Weights of a small GPT-style language model, trained from scratch on English Wikipedia.
Size: 13 layers, width 160, 5 heads of 32, MLP 448 SwiGLU, vocabulary 1677, 4.7M parameters.
Architecture: untied embeddings, normalized queries and keys, value residuals, learned residual scales.
Training: 138M tokens, 3922 steps.
Each number is 500 + 40 x the weight over its row's rms, rounded and kept within 0 to 999. Layers, rows and columns count from 0. Numbers have three digits each. The size before them is the row's rms in percent of the matrix's.

# layer 3 MLP down (transposed), 448x160, rms 0.155, rows 440-447, columns 80-159
090:545484566534525525556471466544478524555409559492472453513508515526503514540464473464539472530476490473549538515515528437547439457524512497571443512505453611529554523481548441521490468476538448445513456572509504458516502483502463477519527531
100:492490510510561550553548456491527464499478456443472517557553502557541497497562470551517502554527547498500442457599553497458528514543456502515498450460467455409482485573497516472504519506515506467512479555448457512542445494523477405486465524
103:523511511503442489508515449459541491523512496494542466470512462565532441534506496454512472498580512439468537476467503508379560459528561467459490487483498463433505489577603495409467512496475580543533493483507446480524455500519500513546582540
099:566570485500531565476473430508551471521514437524449429482531507473481524518472497472531533485450501574519546488461488501511528506531541576552475482467536477425434456549492528527471533472508495552457546503598544522338533504518563497490476559
101:429425504503497511493547448589558506436555555508521454467508542507473458491510448484579522489503509481542487479604511448451468593552492541481547489451503478467457516476480549468484537480476502503436385483372504500514424455465546515536525494
095:526455528525434493492501499432496474479518482582486613462482501524403530484437488420523447467493472487455490498548467528469541481529500432526465458596518472486586483462524544474442497505519582445509515523433482505494465587486451509503549496
097:439480506480488540525541514566513504512496590482446526565499394546538504487511513495524460514481505491536583531532509445454518522504545486506497565539507468542484490525454428474486451424458506546519505538523511441493462491551558509555467491
105:511524547410476519428529536445519513551590566451400453470513489486560547466503512454505509438504470522567468468444553540467538518493530448537547561500559545484505498494442506468505521408485474541499513575466518470486471515452467440524488495
# layer 3 MLP gate, 448x160, rms 0.164, rows 441-447, columns 80-159
105:572486471508488522550444498470506522449593524490551547466548539486554492489560538495464529543480407515521501567487534494459573478577502572521493475529541425539522517436432496496492430480520534539491509513530462501541490463531506478509497453
091:475602470474484562421503563522509556418503550446488529471523475442473479499425495531457496449554480492528538455516509512552530510444548508480463483480516535427490489486525550471457460527469498532454478498534546542541479473543446484476523492
100:513469548491469556497475485548451487507428509492511533512544478531455471466421488554478563455485520551521498529433482541479435548453459572506498545525389521462524470564542473422517521515537560470461583536491570554494481488531557417491493486
105:432475495538543448534491510484473445581478508479527516468479495566447575473494473588484484504541495505487561548482429435554415532478479515498461501569487597542457545513479562534536525541449502516509554487476478518541502487490498436499462472
098:551467548460558576531483459479447461463507518526516524466436534499477509554476476510533420460452535468482556577548446508425545530488485462497532504526456452504505530490412520414431385434481512492479481492541511470482477460443515405465532561
099:487504422486441463482426504438493541439517548466506470560493568463479467548479530467476546465480551492523503535462517493486502503552477455487537532506540493504483565459481471443505506550480447492469508462492471556532581532506508487553553521
104:453444542518475484551492507483518505543561492481412513462585501573472448450501565481466520404472518526488487549516515498477469522458566451452567530521501529479476518526464539423464526527527501484492461534509501520533530541509451546486564404
# layer 3 MLP up, 448x160, rms 0.164, rows 441-447, columns 80-159
095:432529486547575506535574473443523478542494450534540485528536531486558506558471509482450576499551528505495539513587475558479496443449467523521524555479419507480523531492446399500518571496510533511537484543488465504486514482523537480521455491
101:559505503579518453484556492402484482515492390441468495461541463493489489535597400469533493531502475491504443518459503509500468519548519494509467519499532536451516492586533461446514480418497530489569494449475486449472436407503447522571481490
091:466508546542594486482499534589496533528506493465512466485539484502493527417513526527492507520487591531488533570492441535514458506461556536520481465469495574482492548540445472472443555488473497552488448548489575559521463401564496548459594466
097:557513501481459440554492565544535508479474482466452514543487545494457422503441440479489586483478531566440471519583501590449516540533494437507432526479557491518483483472527443531447524529504491496400493472540538526509444526527500599559449494
098:466472496498455537487498413536473475470591468523501503558511571488468478475523553452549481520458516473548461484557484520430471437569500498515535537500503583545510506448494613486569505402428471448540577482497490506512455543449506512451513488
098:437518498514527490493559541523484481539514453420488534495537536514544538545495478519507621533509537527448545446572456565517518481500512459507454443497524553554607421535492507481471472559458564435521437499488430507541438447453524522443489500
108:458495467434456557465434453515547471551509442479548517510539403488556513482465532408558493489506523494546511519476634540444527539483480519515527528516494469517470531536558597461496484441540437525488490587496494479457507453426478463512559471